Weights of a small transformer language model.
Size: 17 layers, vocabulary 2048.
Architecture: LayerNorm before each block, attention and MLP in parallel.
Each number is 500 + 25 x the weight over its row's rms, rounded and kept within 0 to 999. Layers, rows and columns count from 0. Numbers have three digits each. The size before them is the row's rms in percent of the matrix's.

# layer 9 MLP up, 256x64, rms 0.557, rows 105-255, columns 0-63
096:504479491500493538562486493500509497499531524516513483518497520454490523440526529482497504498487475470514448498504518526515478481521507488469503503501482539501514497452519531479522457541565508
101:510460480496516514471517487461450498506493515463513508494520487481511471488547491504547498432497518438473477534481484527496468489474472483476489502536480503530529521473517522481530494518484483
102:480531515501485514515483529477519524476504490480532506491494546533480459487519531502466474556548442495479484497520462507474518514484524522541528498507464470503494506546459512507475488516503523
099:487475521471470527534532514531494475501478476494518521481508481468477501505523509493508503459496527563443519514524503531492536478517517524492541498512515510466574478479490518541509493526498500
095:449484540490496472488520524546479489469471462515467460449479474516492502508514542509479492462483507515497501529473488519488531504521519547506518530489496517511545464493541505512506512519548499
096:527483485493503484501515488544474483480527485481495464482513526464494434492512484507493481492472529505488501481508471530565507522474509532477532498504520564448538521463520498521492508520477502
087:520466492486463483489466478494470482520530535505487545521487497477464521486508461493506533490492527508468450519546496545480511476535493505496520509479528464470478435529497504476487500534510497
090:509486533508482514508474510505518538465511508520477508525482488510494456480528422505531466519482475521479483498542497531487470476532532543498524475510496502493518486511459502540453473511468515
105:525496466482473529515523457547481552488514479510522582524473525468446451511509475517521505496525515496498496495485495520491530500490511481507532519478484505513503502501454495472534520513506503
105:523513506479481488481519525528488486493490477485541525485469512494538508462554520472534455516468501498483503540484486516547548505463498462547508510512516479531508519477499507532475478542500475
103:455502470492474452483555453493480526512481472506518503487527501501483525489527522472474462471498501502548471494483511532539509523469500497510550544501531509527487505486517489531479522530534506
107:460496541478536552487515485564488502492528500506524534500525526526455477504532451518536521477476492501509533487516523523485512494479520474480502505481522510521507508543490506520446499534504519
097:507502475537519467547512508511480480485471493469526544503456487506499484442549465498527509499475498480490479488518531477484540496491502475463469495453529527507495491481521509478516535536486459
096:501476509556535532534448511512507488473467489481473470476451503487539498484528525483498500494528471460560496506500472515472539474515490510520485504498500513495482507509509508507485449546537503
105:511507509523486516528513478499445509571482486493525521545501531510528511516532478456526498502474462492475509542488501544528490508485511511508488539490512522493499503483493525525467469480522437
093:474479528505510508524517481498494489473452476447493469489487510520508523491538466525526497493504529502495456464493521484427517543505514494533506559492519493474523480516518534522482465508505480
126:502487475498510446502491450519487523483545554533477487503508485491528490459515470533476513498508511464479544497490497509469489509534542475536485544512518518496507539532524502520506472476494460
088:549487498501535521545435475506505514512451487475531531545504487542520463542474508485458496486486484498512480470518498484516529486521491472489516487510472511497506541539497487512458476518492495
106:493475520480446521517469447513512561479490529545489465502517504487509476500492518559535511495507510494488509508527494523490479505500501483500484526544480548521510539484516499473528528496450519
102:544486518475467458498501470560509444504491514517522494489539480477530505516516550499500488520445512450511460533495489520511492515492481487499520547523518485515475514506479493485505466464513492
100:500505511526497507434518437525495521462502483504541507519476542499520531523492525476490517482533497471476488482480465531521533474507522459463476513466486526517479492511509512534477490504548503
095:478524504481468536516512487500445501462496473506525529485493492532514465492458512497450491500470543491506473502542461515508549516491520523525499514451516487514532494482498547464495483523477524
094:517499530532490519442476488484484469503479519523462509510472488502504537516488477515510474503496453523469521498493480486508530452543532443498518545503493524514504561511489495516502471493454494
104:490503486498471488498488471487532468502523435474505527467514541481473583491503496552517476534501494459506505474489512491453533502498493474528522512501489502514529528507476518507498481519529473
099:498477471505521527495534428510518542527510513462488526534473467521474507477536474511560471516500497538518498516521505521492520540517524499492525490525489510521487524523472527496448476495506506
098:500525506488465539487543489479482518501480492478534466465504512539516466477480506532488446477513505534494497549504490493478523517471512451497470533475535493485514535503511495466492465557493510
099:482481456481453506492466505525444482517515458496474542495490497492489467516516471492496495479547492508492527486488504494499513508473469487479516491493508541515495568551527507512539461466477486
101:484462552483473499552538487499522511515501496533514501445540492504470480506505533512497527451471536489480482501511491503502527514459516458514490480513497456510468506525522530467497517542514475
103:467538480512527506535493500544489450473491511519555499516532477503496518500528524536512505511483515501509432498511488510476507487486502460439470517510470549498540514497493511510510465509520522
092:471468498509503507510532527536486433497537492511528501454506521481460485470491526486456497486506502488477472527510515479518479501497467486430488506499524489514534513521538542512476457488489489
089:511483473496496481509495486574483542539502478470536494444506509495527491513486508466553486491540501528505454496505512519505469484444506479490466537524503513495504512465512489522531483526490508
144:509486542488479509496498527524446552484531518510477502511487472489529459430497481529504520506535514461460499542519495519499474518560547494513476505483523484518483521493505494486504475500510496
105:566473510499467496470488521527443496523525531471521518509509486500498475501544522486505465491486490486503499508509507491529545483494487497474474527488447492521493536529514494513522513446531449
113:443476527518506471495523487532467474494482461494465493480488486504473441467497463493473526492471530492527478495452565524491507488472489509500533500488493476538502518510519512537521504499509531
089:508486500525527505470496519480532515516463522516493496533494509530515464450480514483501495536506468469458507501469524483525511522456474538490469515477514450494458490499451513525535488466488462
102:499489487492554554507486480512491512469511479514448518539446505489509503534491527539547475487481492465494506482509487510500474514456483451462495515530527455494486504500466521470511507480482496
101:525477510499456498524447511505515493479466507452521502510523470453490497501473470516476502467499521517478487472533503528474569487477472492552495513519513521476513530522463509519530479504511533
105:479516488504517509508525526484510456477486521497463477466459521458490459472477497550529419492463507507472493495479531506506500511495517519492523527517551535507508530489480522477528492478511501
101:500525523524508480480472478535474500481547478524470536502481490460471555522488486505495482509550502484509525472523497507505497521501449507445486447466527463498517510511479499491542491491504468
101:489467489467477526455521454495488516475543510511550522474521541505505487479506504509501452514551480476477500534475494462490519531499473497486446507506532501510485515528476473494501455526512483
102:522529487519476491530487494518490495468501525511488551466503532532484459541495499542506532498500454471469505513486536549527533488527530499478489505536528507512483518472458476544496508477476490
102:490496558482464485521540452495481488464509514525519527481451491470497509522499483501517481497529513576507501552511514519553483491507477483476538531492527492497517513533491510485482472498507492
101:504492471504510489530509491491480518482526506535481484485510475485476476534470518546505499473547509473499490553501515521471528467470536460526483511469547496455484552468471528503501478513487470
096:482527520501495528513539462520441478490511534489464470472528507499507480518547445516463527517496484528543495520510523535499473494469503509511529506493505473493488464490489512505518500515459442
101:487476506517513510477494497545433498502476480489509520496514461492485494482539497531441500457523519542535467532539500549492477463483495474481492478463497512516515504497517514542465478509499503
094:507541533505504512509504493518519543509520493536493480459571474494490473491462461519493520517489487512524481478470517494519493484530500455490493557499568459473506497494470502474510517499492512
110:491518457489498547554515480525479510526523552485513508496511474528459489475556486495486478488496505451521458454491480492526512522510531489507512493528499507504483530498553514460494515500479477
092:497506492514542532501488512520495531522511507503544513527448517521517454432531482480506538517491494480497470504454491543461519490482475466499512547482543498484526501474493528501493514477493523
104:501481534519481517478523482548559480493495480502517502513452522509491474531501545519506469514519471501506478535449488524520512517475563521484485486487498502555508484493490526547531489522503497
106:511461461470495501494517464567488509501557463494498512523464480499488496533499493496464475520461502530459527479516517533521512499499500473501518520489481527536544491532496467520488527504520461
103:494472509494477458523502497538552478510526505503472511464535484540478509457510498480505498487462467495497495537473573482495537499513481511502476545464460493508458489516488512490520513462497496
108:483502481548530520512536452470475492491542457493510478460502505466490552499508477536458497437497529491470542493506458511504477505477501487468495499533494494507477518529498532486503503502483475
108:502539511539533532501497477498469496503476519526476492510490500492513512509486471498532469458514472560479488523436526516469529440449498466507495514485496534484486524514470492503498508510528472
101:493524536478482550515498534489467517490501496541505470479501459517502461469500508454507476503526465516501453502532525495467494561543523482536493514511494539481488521510524504516527463494506525
084:503505517482536461502457477473502519509502497492499502457521562506480458449482502495484491494559523497527487524474454487484507531490499506465524467556491476504486481507486513508533508516519457
095:451484516518502532479497458484500518501480497475539467480514480467500512447500470487540486513491529483483444498487508455477504507537485474514523525480526450544531507461502498506515485517530481
109:532524501504455534539532490508470508507494521497512488530551487503455518492476520478475501506512496450515487555497458491535456492484493477484511539487527497492509516506543534510553489473489481
091:475517501505519504470493500526511474451502513501481523524472496456483526456511475515525497513526422485491493484504482530522500510542471493512536514473480491541534492463535486534493531464475515
101:507517511467504503483516430509464497490516527497495484455504463495489481498500508497476468473494517489508480489503448508520481465511495495507482516553505495507525474454476501528497549526551436
097:469474512471528512474455502528481472447531478497495507474495476503467546474468514486480513508477486523510500477527490472546461488474539497495470504499515453470504471456472519461506525504507481
097:496492513496501499514499471538450487493498514484495484511544452530506492526490501513409455453505512495510517467487509504485481469515527500493498497490486493517507507484545541481518462446518519
101:483469504500526471513485484554486502541510491490506503492501481491507492479457515503511518489495469489536494516542545494476468496553486459465525524484485525479508520472500543488423541495505488
096:467463496485493481455546503472499550462495521484492485478476509481473509504527494533470473471493462532450466503515498493471507556475481488449493507500512533488510527528489524481514499495456501
107:491544478510472556461500479543513483476457473518491518493506526461469517452508509546526466476464497536519489491525470506515518532483478475489465497484501482491510511496481516503490453480466519
092:468467538481516481517494499470486551524479485499479530486445482508482493459514492512532513496539500495514496470455511553462481511525524501513500504515544542489510487532538531467514531476504501
108:476483525503509511502474475560443498500533502458525492493474512452496505496502483526479500487472521520474485486526508509522509447502501516483523478475519514484544490479489491584525532519495498
106:523462478520506489524516503518485515527533485496487483509524513489490504482498519509505524456455465456491537532480528496549519525498505467471556497525465479524509491493471552506448504476475480
110:479510514524500515513559458442495529510529506499525466509507495502541465503478478519486486474483484461517480490542519516542531522534479503488530519485521477483502495440475538523484486524499483
098:512478499505525433489414522505501532498486462451471472473469483508517495473517515472505523476490501479519516529493488487564487523522508497508504514520522490450483498531495514507499511527485493
095:515521467506534528492517488520512471494527504529502510497496482459493539450453502551487489506525449472494470458461508536458495514462515510522461519500530518505494541525511495532476491499505487
095:485502507491503581498505509553536459457467488481498523520515507461509446504498502530519494506527486464544500526505498510479511489493490496513544499517497479491506523496495488495571516466477512
097:506534532506489475559467517497503527545470469562480485469512523509496482460513503511470462461500517471475515514518465527483489483518495451452500495504478489519475498514509536513528520492514518
102:459495522476454477522514464469497500540444515471443507495483505509506508464529495563518488514529526499490470483497487540509505468492477507521510485502485517522517536499509535494534448492511486
105:494501469507477497481461493488482505472485462520519487516495497523514532512520512564475473511538501464509504485492501525542485523479520520480511553503543496527539492475446471505493450476542485
094:510502513492474474534472482513495518518452476475450498516468493502510498484518521461493505527452506454513448497480525524497503486471537455492484498538501497518491548492531492502538521508556488
085:502491574507558486498478489521517484498545486468497501506511523518533482508532516469508529513477502472541467481511479449520540505530537463494500547488510498510502512515498519497521497521475546
095:483512482506494537497508474517465514535557510508503516481508511488490515540530520476518445532499509493503529528513486525512515533493498433477497479524498517541550553531484508526534496477484509
097:502514499502541478501511474505487553447485486487542485461489464456543530493524499492538464541487496482475470486505514499475503497531504469490515515484468496478538537554489492531490513499491469
111:498484522482478465496541479553532479488510496463473498493517474518471491469493540497469486487494471493529509513554484515508512475513501508484484492480514520512529571427505501503525512537482520
116:496478547453467515516509507514482525451464494511460518506485510517469518520507514528504454475512466503468463516487512512442501549526494507523523475469508509533532489472489487498528452508488496
098:490477477486452522457524491518501521515485479479506525457538523506520524497504501550519515549493493494493493472472555512496515502480518464494571509524498457516515494517460531512508519490537500
091:549508501457523512511493493426514462547479485510480495528530486524452497480505492522484507499511481516533528535495483521515542480480511503490505493472500491509543467537472536497526496525522537
109:533529492506481518510515492499482492491556548480509482481492496545451529513458528460539499502502457468480513477513491523505510502478486495464528546485464499515521525491512507491509467474562498
099:539506500452495467472521509500471455479500513465498477479464449538526492453513533491519503528506487499495535496498473523503537500550516486513509514495546461524514540491507535492460504504473500
087:472457503468484523476497464546506512522518508506504472487475534559498513513495459488480435527509503555486470523480538475525474546483509504525477492508522487509512537523490506487500492485531502
095:463570516514464458496495487483499508541517483492512506530490481499510521502499511472464474476505459481473514547495509515523490469530471472520499573524513519489507524526493513463486523485534483
100:514456426495519516524477489487490499491521441469480510477532522513535503484512472493511509500509458548519499515543518504501464485459474489493519479506528483480482549501509504489557490508488513
092:489517499479532548496498486535496522492490456529517517501516493541498555547549497498498475471537491486490512447515507500481473538464522482511524546518499510496491495527450511457518494475508507
098:499474540514554485544473473480481524488511477500503529508467529494515471504466475523539519485516489508470457462537514479494508545500533519496497500511516482486543482555489501498457528496520469
095:548553481457518511538500488557485516454522453459493494484502496471502472524514478532497498521462507458505485494525540526504521493508503481486506522456481470492498509488518479521478485479462515
097:487527478474480521512479447504521524515478485482483512518514536514468526501510465518473493503544513524486504510501494479511521518552493437503484506524503469516491491568487472490529458460497460
086:538494526499512466506455481519533518510507485455484488467505474521501549467552512462503497490445486485510488496469478487525569512525484519459506492468505490491478473474493485524488502509537505
105:450509496475483496485498462445502524517518519514557474469471471484493525505520501507510486496506454522488514500502513530498531496487533488514474525538472484486478525456453538484455464520520501
108:496499517455538515524523476477465507497498464518450505499525542520508525493496521537517522528514476492451461503434500507457517524491522511535548526497508482477505530503468499489533478507498509
094:487511495476502502501508477523468523517519488439464441495461464530457511507466469498509456485498500489512534494476480506511484498510498441489508520538489491510505542532536499523472489511451510
118:508480499531460490523510442462534518490517470492527496521505467486461496517502491522517516548513494437523445494466506492505506523451484489497536536491522479504496520505446494502523497492506471
094:493517512436471469480471507466488492507468519509478509519513462508504488484494504553466492519483471487466476538538470505493559493486523484493489477500477486560531522507505500520450480517509481
106:533502508481511525483543485559502506469558452505536525533524516515486499488506510508466523456540478473460486512518493487478498503521493500491478555485493491514514472488449485487545503516513496
102:501486514506503511539503462517474520507529483478464484524445491442533479473453511510461498500496455545514458482479520499504479472468498462486521525498490514483470503501453532506467499478507498
097:508491499514474482491493517523443532544476478501543513495518494535463470494486566516532486512497469533509469511508508510527527459512484463527504507513481557516535519503506521541485500516531510
100:478501491467504510497499469522484500496510453516499548459462486463492504475498481512483516512537493475491538464510486513547475448471491456516514483498509503507518539484473552514479515534459533
089:477504448491484564510543481487466500501484500502467486506498486543464541498480511539509474494521465484522510513559509541500556511482520484491456528493473507479483502491509483491485478519485527
108:483531496526535550516503489508509500496489496477507475474537491498545471472492510515474504476534439506507489474463495493432540488507481502522509502478483497496510500477489540487451443504531477
102:492473571525522497506496497533493511520500492518454482480513525497557485447502487552451510477504523492446503512523533473534515506505472526493512492475534476501521493469501503515522495480473487
100:519492512508513530492485482558477514490553520519508509500530485506512479467480470522502494535505480504525462506453506513528469514486496446506485526485506484540491440573504474481509476500511505
097:480516527498484541491489479527473486534522521493527517488476518450456442489500468483497505505521484533504525508559455520498525494537508499488515446520508500473468522506532488514530498503474463
106:491477491458487508461499443541507483493506507491502530517466490449482505483469483511459466530527504507528532530519478510481497565483518491519480508520481485447509519538484536480486477506491477
093:522495530484517528467465505511510536497494508509464478470502511528495491533464489495508521470546429508521454513538506485452536507492543491485505531504540497470497488465499479526500528478528502
099:470529516535541501514529471487475471515505499470529493471504464501466503469509472515472524476469507499534518475511528506523527451493507508494536503524529467531537527513547531540509519465522480
098:526470484484493476466491499515475505512514520497494499507518427487522501486497515511489469503494467459485509523503511503494505553522508513441495485489512543502489531563516479531560516529463482
101:472500461503490457467484475491502496483492499509485521510534478471510472486483482525467503505504463508476507507459474518506527530472525527450492491540498519537539569465498520542505518486543513
096:499474488529469497490497471527494499446484531497514536492507483499467470520490501488516509501494520487517495520428479546521535532524538481460470535492467514529497474496508539524519470486474540
103:501490516516476505504517461544471506492497515542508498475475476493509524500493478516486465504517509503510463525536469533516503479484541477501540474481478575466479535491504510543479557485471502
082:493479529490520511480511506509538424494553471507558479504516533523492504522521515486536532489456462527515495523502476487529556461544513511510497512500495467519500520502499496488491515487515476
099:499476493472511477492515491479443510486512524524508476484491529515534513526521499511544498547513497499455480526483465557484475508499519524496576546508478466507526482464472513507484482505514498
098:496500526448472465516492520547494489509521494489533491512536473504441498482506477481501512476462476500470480463534456500499532501534503486505522538509491496495558523482458497478459481519501531
097:470540488491480469491504467516483512512517496494523514459466491500462488490482481551462458498540523479495480479501520505491546494453497474476484439501515471499471560527492509514484478510477487
110:566490458497506496521508499523497546503472491469531491503534527478481499489505539568479500496533501542545486496515535532511519498524490450506495516495506489518505532536491535490516506466529516
103:518539489524539489515496506557451485504494520498524495538491476530518532486490486471545500487490458503462512542463480510489532528502518464477490497523478514515524562477465521525509513498523501
094:501466485484494471521488519547484512524525505498522480488476474558522475468503488523481505494483469497490472518497476507558539461557479485500509483507473492482453512518527470543492449492501502
100:501481497504440476505511484538481527539510488493507574485528520502490501479476504492508536504447472486480497478510511544481505501508509480490513492499497517541533540472515546484541511488468546
110:470515502514488529487527473522439509463478504488555517540488561493492490491494479552502479494472511480452524504505502478508516523497474472463494487472514506535545495501495496460475485505512462
091:482451506496500472521498506513516487484571537489507502454535487516517495506536511504532507550458507478498502540490478496515562503522534503497496479514503524493444520524498527493472485518521464
085:524506493489541453530479492482542530513471503523499511495511498524517491467510477499472503509509502434455483515481484547483479509514447472475537526452499499488460481522505487499516509454472517
097:456500514494512492513498491460456515483459517482525500505486500497467508490502503484456496445520555510475472526499458543490538488549496441483500477531492494511533485489507497523535508509472525
100:519440504508518444500513469541479491504528436492512510500520480519475496465526530510524493483483517472536529551463526519481511495518481490476520521486514532510540486511498496525500447498511495
097:485494518513512501487504459453508533483526508466466494490439504529506512507525551487510505533496475451457513525488506526485526557492529500496481509465499495508485520536521535461464513517524483
094:493476464483523501487484516464493475525488485460501502508480477477517527484496468493477490487483527536507449527519501557505504463487510477511517566455473527461480527517518480475493446502519500
099:471493514476494490541510477545523492440460489500493461526511486481535470480471523542499481449456533480505469492458478497513518472479523512519482538493518485477492497554494498485510516506518488
099:540476500535482551509511473457482482488471510476479462492503444491467551497475493510498515504525528484462492493511505494493497498459493501429509532507544468471494530518478499485498465499491486
091:498509506483546466478481461521494496505524494524490476550556516477466506502540516469468508493454522497519478482547481515473504527532474505447472540496502492497452514504511478538512487500491510
102:518486539493532506499521509539542477499461446500516496527493501456494512532451501548472514486470491493496502491504527531525536451504546505512460506519547481502483469484526518472503476503488491
094:492525540495530513506508460542489533492470492477455462494477483472515529481526452513511494480523470498519484511473548514475512503490484463471537472537520482486501553503473481515469515507512538
101:541523470493476521511482470485498536491532522449522490497506488503475516473520440522510513507547513490499487537496486519477504484522504501485517545474530502503489543470426489478483467531497488
090:458484476502500473489484494517479543507485500497474490488466493490465516495471538540502477529539541469504491527506481557491465513463487550483447487470520515470480519471496542483514485493482492
103:500488476487496563512542509534502494461498469504466486479500480466506493468523443536531460506514484505503513524479483465505483501502535529496523502495498526518457441464514529485513504514467466
096:446521501488504505454497484468503476460507447489486520477521444488557494444499525499493494507466476531479472509510493522508483503503480505522519529483509523489449502486531507538465518507476480
111:492520490522502529502521504552503516452510512481503529488487479528460495458536546502499481476485496461461483469513452502485528498490498454497482479523472507536477472529521510452461474512475501
098:472472490496513494532501489492517481504481451487501530511500460502519481511475470462525476460504503484497516538473513538460488530529487564479488547510472499460497506542523481517543476513514471
097:472493493509515462498497443502453471520498453477510479495478473506471522524472469494504556501499504431471464509486494497494494485481489484466490510452463504495501550508532503506487495494455506
103:512505499441453525505525474501506481467488513476489504550438469493467506498510488511518492501466538473482493487482525519528501504522529484502500552533459484507479509497539526488526528478488455
101:445526521472507525529472484485468507501466493499527492492481456501515477557534507470521499504484512492518517528490488519518516495523497514492520515453459531542464531556500541530495519483490476
086:450502502472539525483476530507531530514556466503462520516467461520521512502522485500538508492467480459481493518488480568490501474494484479497531499510482539485471483509532493510522480465490510
094:439528499479489490495499485535474572543534440490483500517499446495518488484509507514505472505481483467491535479527487502525530456484470500488501478483484486495508519507521497515490476546528484
094:521485524508492540500532510515507514527516529510551470491521468467505539500491499526442451503523513496500492448565506513511536511544523495509544540479511503503510481481535506497480506479518502
101:484500501538487454512487460559497509482465518456502488473504466523489492492508430522500543478497523509504494472491526498539527514496503438498506505497517539537535513477509485530489519522491484
095:493483524504511491497497475522530516481498462529503559510556505543477477499545512509529491476531507486512511554488510474475534534526456529524508522561502471479521490498497505503500455491506496
106:515534539468536457540513514521470463497500491537521554516518502452489508477551496514496498482495505500466433507502516508536520485551492478497500539508484530522478483485485501484498492525491498
103:505488513490497527478491461502486491489520513477469530478509484477503504459502562477450547526507429487470502509521473467492501514497535497485550514468489520470510485494528504528545476517512491
091:538500469497501469491455504517472490496487484496499551491479505509451480464475473514458508532503494566505485505507455529490508512515494524481474466501501467458497513505502502512456470560501477
084:513524510521507502487461513484551485526456463533516462512494530546491470500525510439498461529488485503506457506493511531496508468457473524484516487467490518486461449495485499507509511507468516